{"num_hidden_layers": 15, "hidden_size": 128, "num_attention_heads": 4, "num_key_value_heads": 4, "head_dim": 32, "intermediate_size": 256, "vocab_size": 1024, "hidden_act": "swiglu", "norm": "rmsnorm", "norm_place": "pre", "norm_eps": 1e-06, "positions": "rope", "rope_theta": 10000.0, "rope_fraction": 1.0, "qk_norm": false, "attn_scale": 0.177, "bias": "none", "tie_word_embeddings": false, "parallel_block": false, "init": "normal", "init_std_qkv": 0.0407, "init_std_o": 0.0, "init_std_up": 0.0407, "init_std_down": 0.0, "optimizer": "cautious_adamw", "learning_rate": 0.00204, "beta1": 0.9, "beta2": 0.98, "weight_decay": 0.097, "lr_head": 0.00595, "max_grad_norm": 0.5, "warmup_steps": 454, "schedule": "wsd", "decay_fraction": 0.777, "decay_shape": "linear", "final_lr_fraction": 0.0, "batch_tokens": 16384, "max_seq_len": 256, "doc_mask": true, "train_tokens": 81900000, "max_steps": 4999, "dataset": "wikipedia_en"}
Each number is 128 + 24 x the weight over the matrix's rms, rounded and kept within 0 to 255. Layers, rows and columns count from 0.

# layer 6 MLP up, 256x128, rms 0.0863, rows 117-151, columns 64-127
[[116 144 129 141 122 178 134 107 114 145 120 127 115 154 140 118 153  99 116 202 147  79  94 163 174 117  99 119 124 147 110 134 119 102 106 111 145 120 149 130 105 108 113 127 120 146 132 112 157 173 124 135 181 156  80 139 162 150 150 130  97 112 121 114]
 [141 123 126 119 157 117 163 170 129  86 141 113 116  71 113 120 138 107 123 154 123 107  85 138 147 124 114 124 105 135 126 115 173 174  98 104 140 111 134 145 138 150 105  75 130 134  89 106 167 132  96 102 134  86  93 128 144 157  95 104 124 112 134  86]
 [170 133 108 112 109 142 154 170 114  83  94 109 125 117  85 106 152 175  88 133  86 128 129 161 138  96 118 121 143  92 145 151 173 133 149 150 131 117 128 148  98 167 120 127  84 118 129 131 138 113 126 126 129 102 148 133 161  92  87 135 143 127 127 118]
 [139  76 140 114 118 141 129 163  89 162 112 134 152 148 123 127 161 133 151 141 119 140 166 123  95 136 125 131 110  93 105 120 120 103 135 183 200 146 139 158 115 154 135  95 113 142 132 126 154 157 111 100 148 122 104 106 132 140 126 135 152 122 161 156]
 [145 131 127 161 133 128 155 101 123 106 146 154 149 153 175  75  95 116 109 143 137 121  86 154 119 121 100 117 157  99 113  83 100 149 152 136 113  87 131 147 124 129 150  53 102 116 127 121 162 134  86 108 120 107 138 137  95 145 139  97 122 129 100 152]
 [138 100 131 167 137 156 142 159 164 111 156 134 123 122 146 134 134 129 125 104 157 122 100 125 111 137 175 117 151 125 102 128 130 154 139 128 124 134  91  87  95 113 115 143 147 131 123 149 132 144 144 110  80 151 129 132 120 109 160 119 129 151 119 134]
 [ 94  96 137 101 139  86 152  94 105 130 126 175  98 143 148  92 134 159 149 121 136 178 149 145 144 114  77  70 143 127 105 166 149 161 140 166  99 149 117  74 111 139 144 119 136  95 134 125 161 104  98 130 134 172 146 120 122 168 138 164 165  93 117 144]
 [ 95 134 123 121  97  79 122 113 138 107 129 124 142 106 108 151 141  90 150 106 105 151 157 131 130 125 145 135 124 108 110  81 151 130 125  93 143 140 109 183 136 102 126 126 170 164 120 138 125 164 158 145 140 147 129 162 135 110 168 110 142 169 122 106]
 [121 156 183 127 152 121 144 134 140 106 112 141 121 124 143 157 118 144 164 130 109 115 123 174 102 103 152 108 136 169 112 168 141 112 127 116 173 120 104 134 136 129 106 130 119  98 173 121 124 127  98 158 142 126 145 131 117 119 111 136 107 147 113 127]
 [120 169 112 118  85  80 157 108 159 129 151 180 133  80 127 144 117 166 116 116 105  81 164 109  74 159 162  86 143 120 142 114 156  98 153 110 132  90 123 127 158 133 155 159 100 117 115 122 153  98 114 130  69 127 105  76 111 152 110 180 122 100 117 152]
 [143 139 154  74 108 144 149 114 102  90 149  85 145 144 131 126 126 137 124 118 128 134 111 118 173 148 113  85 113 107 106 111 130 136 171 135 120 114 160 146 110 132  94  80 151  99 125  57 117 127 131  92 134 156 125 125 118 125 119 112 109 130 116  74]
 [153 126 164 130  85 143 117 128 149 120  97 138 118  98 146 126 172 111 124 100 139 107  68  92 112 122 134  79 146 109 116 153  98 122 124 128 130 164 144  85 114 132 138  95 164 131 130  98 172 134 126 131 138 179 139 118  94 108 102 106 101 145 137 111]
 [136 133 139 116 130 136 151 155 142 130 136 166 171 147 108 100 136 179 183 115 117  93 119 137  94 124 167 158 128 121 137 115 121 176 129 119 163  99 137 146  73 171  81 123 125  96 127 109 136 138 158 126 160 131 155  74 117 141 130  97 127 134 145 147]
 [158 132 138 111 117 114 146 149 129 120 128 126 136  86  63 150 133 140 116 124 119  90 147 172 131 158 168 150 145 138 126 130 124 147 144 137 144 121  98 101 114 102 127 108 116 110 115 134 107 163 134 102 100  97 118  91 151 113 153 144 104 142 120 134]
 [111 110 149 114 118 106 163 121 138 105 133 112 118 129 123  76 125 111 138 176 111 130 123 117  81 143  96 113 118 101  66 140 116 152 136 172 106 109 128 119 118  99 124 108 123 157 110 132 129 118 128 109 173 105 132 154 149 127 101 151 117 119 108 144]
 [181 178 145 166 144 139  81 112 120 173 159 134 161 119 120 130 158 163 123 143 143 104 156 157 135  87 101 150 147 142 132 126 133  97 108 121 155 111 106 147 103 149 135 126 126 127  85  96 126 169 144 132 135 166 124 172 106 125 118 122 135 160 144 117]
 [151 114 130 140 143  95 136 118 141 147 100 147 128  87 128 150 118 159 131 188 159 129 151 143 143 147 138 165 156 115 119 146 154 135 129 116 100 129 130 102 104 117  74  94 122  84 149 110 159 164 127 109 139 153 153 204 140 107 125 126 158 132 104 153]
 [109 120 163 122 104 137 121 132 160 117 111 127  95 127  99 123 163 122 112 120 157 151 109 121  97 134 151 133 148  99  89 163 163 118 104  90 115 155 126 102 141 151 134 111 115 155 113 171 136 131 140  70 117 138 122  84 167 138 122 118 108 115 111 104]
 [145 135 159 139  96 141 141  97 122 137  93 107 170 138 149 124 140  89  74 115 156 118 127 106 163 144 118 102 135 134 181 119 131 134 156 151 113  67 108 124 140 148 123 130 110 169 171 128 135 125 125 128  86 142 159  99 132 126 113 147 128 150 163 186]
 [167 129  98 121 154 117 155 100  96 114 119 128 120 122 147 113 134 129 114 133 102 141 123 103 150 157 108 116 117 122 146 121 150 162 133 136 127 123  98 133 140 148 131 125 110 109 135 176 144 107 119  84  83 108 118 148 100  91  95 139 144 140 149  91]
 [149 115  87 144 148 125 127 200 139 123 109 112 135 121 126  94 144 111  89 131 135 130 143 138 131 176 118 130  95 134 136 137 144 142 112 164 102  85 139  97 122 140 140  87 106 144 111 129 141 147  88  96 141 137 130 131 167 159 124 137 105 148  84 114]
 [169  72 151 129 137 111 171 115 119 148 113 137 167 120 110 117  99 145 135 136 135 134 184 135 123 106 138 149 142  91 130 153 136 145 117 132  67 133 137 172 114 112 129 109 155 110 147 169 126 117 150 112 144 146 102 141 135 135 136 100 155 110 151 134]
 [114 108 139  86 122 115 139 119 116 128 128 119  84 114 155 119 157 171 135 164 134 175 168 119 100 117  97 126 142 148 188 132 133 149 120  92 129 108 155 145 144 115  92 100 151 141 127 114 137 118 182 147 116 177 165  91  96 128 135 121 151 128 138 152]
 [120 108 127 129 108 140 128 120 139 126  91 153 123 112 109 141  98 139 119 107 155 100 120 113 114 152 133 132 146 134 132  77 118  79 137 168 147 120 140  79 141 154 115 109 150 100 149 148 116 140  95 162 135 120 111 138 129 137 111 138 152  93 131 121]
 [159 134 154 163 124 139 144 131  79 124 134 104  90 117 139 103 177 123  98 155 133 133 141  82 140  93  92 132 134 130 143 109 112  93 171 126 143 121 116 128 134 150 108 161 127 104 113 126 118 112 108  96 171 109 140 128 104  96  78 140 139 115 138  75]
 [ 76 142 139 102 136 132 169 119 135 133 175 127 122 107 130  74 110 126 144 129 170 110 159 124 135 133 147 124  84 102 125 137 108  90 143 118 138 138 119 110 133 104 146 142 114 121 142  95 152  98 105 158 154 105 131 136 136 143 160  89 158 140 105 105]
 [142 109 111 159 139 116  81 143 124 122 123 136 121 121 158 150 112 118 125 131 145 139 118 111 104 124 133 128 111 113 127 104 123 138 109 120 149 126 127 156 113 116 163 118 123 108 106 103 153 106  76 118  81  77 114 158 128 159 116 143 135 125 135  92]
 [120 132 142 129 113 108 137 152  86 130 126  97 143 108 112 151  96 125 181 164 170 142 148 146 111 123 127 126 148 126 139 130  66 114 170 126 110 136 141 147  86 118 100 108 119 161 160  78 119 130 164 142 113 132 116 137 138 108  92 166 142  98 102 126]
 [145 121 161 140 139 160 175 116 140 158 147 102 169 119  95 101  99 149 127 112 140 132 129 133 105 150 137 136 123 103  91 130 145  75 161 183 108  88 149 159 158 160 125 127 119  98 118 152 139 190 136 141 132 137 108 147 152 169 108 141 166 107  81 137]
 [120 172 136  96  86 124 100 150 122 136 139 129 109 122 173 102 128 133 142 111 147 150 124 132 127 122 108 162 144 111 134 187 103 135 106  99 153 150 134 160 104 145  98 119 132 107 157  98 169 152 137 119 162 133 107 157 119 168 124 118 135 129  96 136]
 [114 119 127 123 106  96 110 129 116 156 139 120 134 160 116 108 140 151  74 125 152 171 157 117  87 161 110 110 160 129  90 131  88 140 138  96 150 126 127 106 105 141 106  80 135 168 141 108 100 128 131 104 128 141  86 131 141 162 129 121 114 126 113 148]
 [143 170 106 138 133 109 123 122 107 164 148 145 124 113 107 158 137 141 142  87 132  86 148 130 105 126 127 192 107 119 149 101  99 137 157 152 144 125  72 141 139 124 140 153 126 128 120 186 104 100 110 129  78 136 131 143 131 143 113  96 154 104 109  97]
 [ 73 135 162 156 127 128  96 128 152 152 119 151 123 164 167 157 120 177 134 111 154  94 151 132 101 155 138 120 148 144 142 117  93 121 125  96 108 120 160 147 115  96 142 164 130 124 147 100 122 141 117 120 104 134 149  77 113 135 148 120 146 104 135 116]
 [122 116 100  81 176 105 132 171 122 133 134 154 159 147 131 146 140 141 134 147 132 152 108 180 190 149 125 123 146 132 133 134 104 155 152 114  97 126 121 130 117 115  97 125 127 119  93 117 129 135 111 121 113 146 111 175 130  68 118 116  97  90 134 100]
 [120 122 120 157 146 121 124 133 126 138 127  98 111 105 152 122 125 138 154 171 105  91  90 141 137 127 122 130 123 143 157 132 114 203 164 144 175 107 123 163 145 145 138 148 153 113 117 123 153 130 134 105 101 119  99 121 139 164 156 118 144 147 167 101]]
# layer 6 MLP down (transposed), 256x128, rms 0.0823, rows 117-151, columns 64-127
[[134 165 104 179  84 112  76 174 100  93 110 148 132 125 115 121 126 124 124 110 105 114 107 124 130 144 154 122 145 148 120 161 123 118 122 149 116 103 144  84 147  99 167 145 178 147 140 110 147 132 156 129 139  93 107 137  93 120 102 166 124 160 141 136]
 [141 116 135 126  96 105 133 120 129  98 120 141 170 180 127 149 138 111 110 181 106 107 105 153 156 110 146 154 132 108 135 145  82 101 175 131  91 133 107 158 138 126  98  87 111 100 114  99 143  94  94 120 149  87 132 103  71 155 132 128 142  97 144 155]
 [ 84 126 137 108  63 119 143 140 166 163 106 119 123 185 143 154  88  85 102 125 123 122 121 160 156  99 108 124  66 123 100 108 150 149 120 175 130 154 108 154 122  83 116 119 133 129 113 107 140 157 101  87 123 150  96 150 123 147 132 118 123 112 118 133]
 [170 113  93 140 130 130 160 135 124 133 149 109 139 122  58 128 147  85 130 144 126 125 132 149 109 149  94 110 152 154 136 118 117 125 112 181 113 106 110 144 161 123 114 145 146 144 174 114 151 101 102 132 100 115 114 143 148 151 120 146 121 171 166 110]
 [100 101 128 131 143 110 103 146  99 106 133 123 153 133 155 141 113 154  57 131 154 111 157 166 115 146 178 148 167 169 144 126  78 129 130 110 166 149 124 162 121 128 125 124 113 112 127 128 105 154 124 114 127 105 185 133 154 118 138 128 154 126  89 122]
 [142 130 112 143 141 174 103 114 115 129 100 155 114  92 108 120 113 103 175  94 108 145 115 128 114 109 133 142 118 105 151 122  78 133 167 187 115 141 106 155 131 124 109 143 142 119 150 162 155 132 112 138 137 153 141 117 134 161 113 102 122 117 163 117]
 [150 124 118 113  98 126  99 100 132  94 108 112 178 115 121 135 114 141 134 104 159 122 121  99  78 113 112 135  68  81 119 166  97 167 149 117 152 121 120 131 153 106 170  98 112 126  72 117 157  94 172 134 184 139 119 131  99 164 181 134 120 148 164 133]
 [121 124 107 133 138  86 126 152 138 155 140 124 124 108 160 125 138  95 131 188 103 155 113 152 145 153 122 149  93 141  90 110 153 103 146 104 139 137 113 138 100 132 141 132 158 124  69 141 127 123 136 110 117 113 110 122 126  91 161 137  95 162 106  97]
 [153  73 113 118  94 147 137 135 139 110 117 181 118 123 130  98 146 141 136 183 116 137 117 106 122 135 139 140 123 127  89  78 133 126 112 123 113 152 113  84 102 101 114  95 161 188 168 145 161 122 101 121  86  92 128 140 112 138 125 136 117 163 167 108]
 [ 83 102 159 141 126 117 174  96 127 210 113 168 148 122 114 119 138 112  86 145 102 140 134 120 111  98  88 166 144  85 145 131 130 178 135 131 153 157 129 130 181 112 163 132 139  88 117 164 157 131 149 141 113  92 175 106 149 130 187 104 132  80 132 121]
 [100 117 148 123 144 116 112 126 118 170 157 121  91 105 144 136 156 103 121 106 102 120 144 163 127 105 124 124 149 137 142  76 140 123 106 133 129 134 115 104 138 146  95 111 136  93 157 134 139 116 109  92 115 109 118 110 148 145  94 116 159 180  99 117]
 [123 145 145 114 142 134 129 126 104 125 125 115 108 138  94 110 123 106 135 118 116 132 128 140 164 111 154 116 134 166 107 157 119 142 129 106 128 140 129  79 141 118 110 152 125 176  97 144 167 135 114  99 162  62 122 157 148 149 174 120 116 140 163 149]
 [142 157 153 169 119 116 122 122 155 112 107 142 140 128 176 150 125 163 139 112 106 126 127 109 124 164  94 167 147 150 169 101  99 133 150 150 124 141 133 144  87 149 152 130 167 139 115 139 121 124 133 153  98 146 113 116 170 112 110 159 139 124 100 138]
 [125 109 171 104 128 109 104 137 102 102 120 131 105 124  61  99 135 150 114 131 153 141  88 116 138 165 124 134  91 155 133 173 122  84 150 131 112 149 160 166 115 128  80 149 137  95  86 114 150 138 167 128 136 130 167 121 140 143 114 105 199 144 112 124]
 [130 178 127 128 137 125 154 154 141 124 124 135  95 128 119 126 107  89 149 106 136 111 171 118 160 140 112 115 144 107 157 103 128 137 118  97  93 115 140 172 110 126 171 108 119 107  97  92 156 135 117 120  70 107 169 107 159 133 121 116 151  93 156 143]
 [135 114 109  98 123 147 152 122  94 146 126 114 126 103 144  97 128 108 158 131 147 117 103  93  79 101 151  97 146 145 144 120 160  80 123 145 146 146  99 181 149 138 142  94 156 117 146 109 154 155 126  76 149 147  88 111 135 128 140 159  93 110 150 158]
 [ 87  96 115 111 144 127 145 115 153 143 165 128 119 180 182  88 133 106 135 127 116 150 134 143 124 160 129 141 111 111 136 169  97 102 118 119  94 109 148 129 158 115 150 103 103 134  49 148 156 137  97 138 147 147 124 115 120 110 127 153 132 116 169 113]
 [141 176  97 153  93 141 132 139  89 136 140 116 136 147  85 121 105 146 129 121 105 135 137 117 140 118 154 151 113 141 127 147 116 134  90 115 113 119 145 107 123 112 170 152 156  65 137 154 142 141 143 122 104 100 135 167 131 151 114 120  94 112 160 131]
 [164  92 120  70 112 120 121 155 121 135 107 130 130 173 110 136 131 122 141 110 137  72 144 165 113 156 118  98 145  72 131 127 126 126 191 122 119 151 123 128 153 149 137 103 113 126 101 136 111 106 134 137 133 115 107 118 128 103  79 131 148  96 145 158]
 [ 60 127 125 147 100 149 111 131 123 141 160 137 136 116 137  97 142 160 111 145 126 124 135  99 165 133 133 155 137 134 137 129 118 139 117 166 129 141 152  98 129 137 144 140 150 118 159 134 113 150 124 138 106 123 112 121 129 111 113 188 125 166 120 154]
 [141 142 131 170 136 112 112 150  71 125 147  84 104 134 105 118 146 169 139 110  97 109 124 124 128 153 139 118 126 124 177 128  56 146  98 110 144 155 122 122 112 117 113 113 140 126 141 119 134  76 167 141  99 105 173 104 139 164  87 130 132 140 116 130]
 [143 101 140 165 147 131 151 116 164 140 154 148 117  91 150 146 119 138 116 124  89 128 116 143 147  93 163 171 101 115 127 147 107 109 188 148 113 103 116 151 100 117 148 107 126 115 115 116 153 134 117  92 128 146  98 122 142 104 123 119 110 123  88  79]
 [121 102 117 105 151 128  93  90 147 153 107 158 109 142 131 114 118 130 115 123 133 121 137 128 156  93 119 139  88 153 146 118 142 135 143 161 151 155 166 156 137 165 124 106 110 118 139 158 105 137  90  80 133 167 116 102  97 105  84 120 167 106  96 140]
 [116 122 142 156 176 149 168 148 196 130 120 125 114 133 155 114 149 113 128 123 142 120 138  98 129 108 119  92 185 110 111 154 134 129 136 101 204 134 129 105 113 120 133 146  81 117  98 169 129 138 148 103 108 123  91 126 140  97 131 125 135 151  79 124]
 [118 143 102 110 116 154 137 111 111  94  99 137 108  80 161 136 132 110 140  94 120 156 118 153 129 124  91 135 111 173  79 120 139 164 137 124  91 116  87 147 116 104  80 127 155 170 105 138 133 177 135 113 148 115 104 166 124 153 157  95 139 160 140 112]
 [123 142 149 124 121 143 161  98 116  98 111 130 186 122 113  50 144  94 105 102 119 110 128 136 105 116 112 139 180 103 172 135 141 146 122 131 142 123 150 129  88  91 126 146 120  85 134 123 146 136 100 122 146 120 149 158 135 141 136  84 140 147 150 139]
 [134 130 111 125 124 109 146 114 129 111 126 114 149 143 104 144 118 141  89 140 173  85 143 132 135 167 151 115 125 133 114 163 145 103  93 137  99 117 110 113 125 144 164  84 142 140  95 123 152 132 148 121 127 129 157 151 131 132 137 126 105 117 135 117]
 [185 133 132 133 113 141 123 165 148 131 144 118 120 158 132  99 142  77 105 142 129 147 122 152  91 166 163 131 128 165 119 128 103 109  94  78 136 104 114  98 158 109 107  95 148 116 101 114 168 144 128 124 122 165 137 126  80 167  97 171 132 171 113 149]
 [156 178 146 143 174 118 121 113 123  97 132 149 114  92 140 171 127 127 140 152 132 117  74  77 115 145 113 129 116 142 102 162 117 141 140 152 157 132 132 120  94 134 105 162 131 129 144 103 140 152 121 122 113 126 125 141 101 131  74 156 134 143 116 166]
 [156 123 184 134 137 111 121 123 177 153 126 112 127 117 156 141 103 107 119 161 141 158 141 127 164 152  99 124 143  85  97 164 120 115 114 125 139 147 148 181  76 142 158 139 168 155 124 142 114 126 143 129 126 103 124 142 133 142 144 117 147 107 136 123]
 [147 138 171 109 110 139 108 128 146 110 122 130 144 137  92 138 148 110 159 106  71 128  94 105 166 172 120 132 121 184 156 177 165  80 103 143 120 129 192 146 114 135  95 148 158  99 138  86 165 153  93 127 100 162 116 184 140 130 132 137 135 102 134 106]
 [125  94  66 114 106 109  83 132 112 116 140 146 109 121 142 122 116 137 136 133 142 124 181 125 134 127 136 136 105 131 166 178 116 150 147 142 151 102 103 112 143 100 154  99 161 104 148 122 123  93 185 165 143 128 146 110 116 166 149 136 140 145 129 111]
 [101 146 153 109 110 148 101  69 122 130  83 102 142 142 124 145 196 120 124 168 141 103  77 112 105 119 155  88 154  99 141 106 140 118 140 138 113 142 150 106 100 123 113 151 113  93 153 119 130 105 125 137 112 149 148 108 107 119 131 140  98 125 126 112]
 [181  97 116 115 145 173 127  93 131 170 145 159 153 129 123 108 143 165 141  78 112 148 104 117 141 148 115 118 108 122 126 138 107 132 139 102 129 148 146 139 122 141 123 135 133 114 100 111 116 165  96  92 102 193 140 119 175 129 109 126 175 119 125 111]
 [109  80 128 126 139 115 139 133 150 124 150 134 152 178 144 125 104 154 157 131 120 165 140 123 113 111 145 118 112 105 141 105 126 105 115 152 167 139  81 110 117 149  98 107 110 133 187  81  86  74 133 126 132  78 132 136 138 122 122  96 130 106 112  86]]
# layer 6 MLP gate, 256x128, rms 0.0963, rows 118-152, columns 64-127
[[ 80 147 104 102 118 104 137 124 107 163 148 144 125 127 123 168 123 158 114 114 138 129 165  94 121 135 106 127  97  96  97  96 138 149 151  98 146 104 143 127 146 171 143 175  63 107 143 134 102 132 123 152 171 135 130 155 109 126 134 127 100 122 116 123]
 [118 117 128 157 131 101 103 131 166 123 116 112 149 128 116 141 166 109  99 115 118 109 148  93 121 153 135 108  99 104 145 163 142 157 142 131 120 106 132 108  97 155 126 105 139 115 141 172 121 187 126 108  84 154 110 108 121 108 159  97 125 130 126 128]
 [111 134 107  98 102  88 123 144  84 129 147 123  99 113 114 127 125 101 134 123 137 110 139 145 171 111 136 109 122 125  73 112 147 110 117 122 110 171  92 116 122 117 133 133 117 176 120 139 131  83 113 142 109 123 134 103  95 130 108 174 126 135 113 124]
 [129 117 122 113  65 115 160 135 124 119 160 156  92 146 112 154 123 122 108 111  78 158 106 144 125 100 109 170 141 124 108 112 168 136 135 128 150 142 151 122 125 124 158 183 121 146 171 104 122 123 149 119 124 147 139 119 133 112 146 172  98 158 118 102]
 [115 136 123  94 137 128 106 115 122 128 133 111 166  82 115 116  93  89 120 124 170  85 171 154 142  79  99 147 112 111 174 122 174 146  94  66 147  87 131 100  92 170 147 148 141 107 163 139 129 109 140 146 138 186 117 126 137 156 154 151 132 127 103 112]
 [133 116  89 121 137 124  92  95 159 113  93 147 123  89 164 139 140 155 151 136 125 124  85 127 147 102 120  86  76 121 106 123 144 150 111 172 127 103 142  92 119 127 164 153 122 115 129 134 110  98  68 156 128  61 112 112 121 123 117 131 110 139 151  66]
 [126 107 128  85 108 119  65 112 156  81 144  98 101 163 123 100 109 123 122 111 140 160  95 133 151 105 108 118 161 111  92 135 140 112 158 108  93 131 119 120 145 129 131  69 165 147 148 146  91 144  92 142 141 142  74 111 121 131 108  93 105 136 116  64]
 [108 148 134 157  90 127 118 105 160 126 109 154 121  78 138 104  88 130  93 153 171 128 167 140 104 148 140  61 143  92  97 135 119 112 104 121 143  96 158 145 162 124  96 191 141 122 154 106 138 151 109  90 143 172 123 129 166 132 114 101 115 135 104 123]
 [128 112 126 101  93  98 145 163  89  83 158  90 130 159 148  99  64 145 119 107 160 139 105  95 166 111 107 191 166 122 130 120  98  95 101 115 164 118 145 109 152 173 157  94 128 133 171  83 136 118 128 109 141 117 119 130 144 139 122 119 152 136 105 116]
 [139 119 166 156 119  97 116 119 121 113 185 115 151 136 152 141 123 152 161 114  70 132 156 164 143 112 125 143 143 125 100 103 146 109 141  92 152 128 143 155 138 104 111 136  86 138 109 132  70 103 140 130  68 133  98  96 161 146 111 143 135 148 115 100]
 [103 134 126 110 130  98 120 149 139 105 143 167 139 145 116 150 127 115 137 151 127 145 120 156 156 134 147 122 106 105  52 108 107  87 148 146 114 131 112 125 157 105 128 100 143 132 154 120 106  85 108 106 168  85 128  80 172 142  93 173 111 139 111  82]
 [102 125  86 107 143 118 104 142 110 121 130 151  96 116 169 137 118 108 138 115 115 123 127 134 133  96 119 118 137 101 112 142 139 157 110 142 118 137 136 140 158 153 172 160 111 136 122 114  89 127 112 155 122 118  77 140 159 106 127 110  90 124 116 119]
 [ 99 167 115 121 131 153 132 111 112 134 123 161  90 125 113 136  95  99 124 136 121 143 128 152 171 114  76  93 175 129 132 149 146 148 102 115  91  59 133 116 115 144 118 115  94 171 166 104 165 103 132 142 128 112 111  98 155  79  98 185 159 115 129 147]
 [ 87 118 126 139 109 114 134 164  93 152 190 109 111 154  88  73 126 122 148 119 120 131  96 121 145 109 113 173 152 105 109 105 139 100 114  75 120 134 101 102 114  98 164 172 118 139 153  92 111 129  82 106 133 139 115 160 139  72 152 107  99 107 128 121]
 [126 146 102  89 140 123 148 123 105 121 178 116 161 128 163 150 167 130 154 119  79 125 129 126 159 184 163 118 136 120 126 142 147 166 148 103 127  97 124 129 139 122 101 147 140 101 120 170  79 125 123 105 153 167  85 120 110  96 109 167 130 140 134 135]
 [115 143  96  97 129  96 109 144 142 123 119 130 136 151  97 165 135 133 104 108 147 154 146 134 132 135 106 165 205 135 111 131 133  81 131 140 123  95 133 123 122 144 116 124 106 155 145 113 107 116 151 144 146 131 122 106 107 130 138 149 153 140  95 129]
 [ 93  95 139 105 142  95 123 133 118 124 120 119 149 124 163 122 124 117 125 135 143 121  94  97 140 132 109 140 110 127 102 111 115  86 136 127 123 144 150 112 144 151 111 132 125 154 151 145 128 105 121 125 134  76 132 106 173 101 157  77 115 127 144  67]
 [113  88 124 119 105 131 145  62 143 122 112 130 153 121 127 148 108  98 181 158 154 176 152 145 196 102 131 169 103  93  66 127 145 150 119 102 143 153 168 147 131 203 127 115 157 172 117 148  86 136 154 116 121 150 189  72 130 159 167 117 109 103 114 132]
 [ 91 129 135  91 131 140 140  96 133 152 129 155 174 133 136 107 146 117 117 105 144 130 110 137 109 121 124 111 163  98 116  95 130 122  91 157 120 157 116 161 149 161 139 107 149 155 152 146 107 150 109 175 116 173 141  73 150 107 137 154 117 128 136 109]
 [147  84 122 113 152 124 128 130 111 146 162 169 104 104 147 148 108 187 115 173 113  89 110 129 137 129 158  93  98 124 121 112  96 148 139 147 146 130 112 130 116  85 128 158  90 152 158 174 128 104  72 114 152 103  90 158 121 130 107 122 124 125  80 142]
 [127 142 118 154  98 117 121 112 107 151 112 118 131 127 139 136 100  88 163 130 112 166 119  95 157 150 144 124 138  92 132 100 125 158 107  79 138 128  91 115 138 124 115 155  91 160 137 103 135  86  97 111 101 132 157 132 125  87  87 131 119 105 129 117]
 [115 114 128 135 131 106  97 156 107 133 155 128 191  99 124 119 148 128 139 151 119 164 176 100 137 132 132 122 127 133 150 131 117 139 152  86 123 134 105 102  93 174 151 139 103 174 146 118 104 115 123 104 103 127 137 147 124 104 134 138  86 165  81 108]
 [106 115 146 135 119 101 160 150 126 129 145 109 165 129  92 157 143 112 154 111 133 123 113 145 119 153 114 143 137 140 127 105  78 130 119 104 119 114 161 140 131 135 111 100 109 138 108 140 138 153 106 125  85 140 149 103 118 130 150 136 125 106  90 164]
 [100 150 118  92 175  46 126 136 160 139 161 142 104 134 165 127 127 158 146  89 122 168 163 128 124 107  78 168 133  99 182 144 141 161 121 130 183 138 152 132 131 147 166 135 100 148 118 146 125 118 140 127  77 113 132 111 122 125 144 127 131 153 103 131]
 [128 114 106 130 106  62 141 124 103 119 123 131 111 151 145  78 113 108 125 151 119 137 115 137 151 133 111 104 116 113 107 132 120 138  80 164 140 156 112 137 127 106 127 150 122 171 135 124 122 139 112 106  94  85 123 142 118 118 131 140 151 123  71 126]
 [140 122  96 149 155 134 131 140 143  73 194  93 174 105 129 110 132 109  92  77 129 120 115 118  94 112 148 118 143 112 144 156 128 201  73 104 129 135 122  85 110 104 155 135 126 153 128 122  89 166 105 118 157 151 130 134  88 103 164 108  91 148  44 131]
 [101  78 154 122 128 145 122  72 149 140 135 156 172  75 142 131 110 129 149 141 101 139 109 121 134 114 117 125  87 120 156 152  91 133 150  82 131 117 144 170 133 144 154 101  92  88 168 123 125 139 134 142 163 157 127 152 111 120 129 126 130 104 133 130]
 [136  78 126  92 130 119 146 176 143 159 178 128 141 116 100 110 123 143 128 104 112 136 111 124 103 128 121 182 145  97  77  78 137 103 102 167 111 125 147 151 199 124 186  89 120 113 114 130 106 167  85 132 107 133  95 116 155 149  94 132 124 148 117 124]
 [ 94  96 133 135 114 127 135  93 181 123 145 147 115 152 147 147 129 134 149 109 125 166 161 139 142 152 121  70 121 118 141 126 152 105 122 172 153 138 121 139 125 109 110 149 131 147 127  98 105 103  98 142 139 143 134 101 124 166 128 128 136 123 116  72]
 [130  83 143 167 156 134 122  86 170  99 116  99 135 148 120 159 160  91 143 112  83 160 126 123 124 102 114 149  94 120  83 136 114  80 115  99 150 126 122  87  94  92 122 136 186 127 126 132 134 141 114 110 158 152 129 154 117 135  68 135 106  98 133 123]
 [141 145 149 126 101 156 117 130 110 102 102 118 155 158 128 142 112 104  98 140 116 108  99 153 157 111 116 127 141  97 141 120 141 135  87 163 109 144 132  96 136 123 120 115 105 119 146 143 130 132  95 102 120 137  77 141 108 108 112 152 113 145 111 110]
 [137  99 108 128  99 131 122 149 130 144 159 128 154 119  81 142  92 149 131 111 139 157 113 113 127 115 115  93 102  95 155 115 103 125 112  94 119 111 135  92 101 143 106 150 182 132 152 142 131 142 116 100 135 109 132 135 151 122 121 119 140  98 118 131]
 [135  63 129 129 128 160  77 118 135 103 141 129 137 142 148 113 113 106  98 147 115 105 124 104 134 106 156 114 130 126 128 130  83 118 154 118 128 144  82 127 114  82 154 197 141 106 151 168 108  98 134 130  57 101 129 142 143 145 135 131 103 119 105 144]
 [157 113 127 124 143 165  85  96 137 111 167 124 130 142 143 142 124 131 132  77 146 118 108 143 114 150 112 119 190 128  89 152 133 156 110  95 120 122 139 108 135 134 149  82 137 147 123 134 156 127 129 111  71 117 126 121 132 121 107 124 125 199  91 129]
 [ 92 136 124 118 149 151 178 127 106 123 100 158 155  98 119 132  85  95 124 115 159  83 124 188 152 115 124 102  86 111  73 138 143 123 104 142 159 107 121 104 125 110 123 154 107 141 118 128 124 179 149 118 137 159  97 111 126  97 133  87 121 105 133 147]]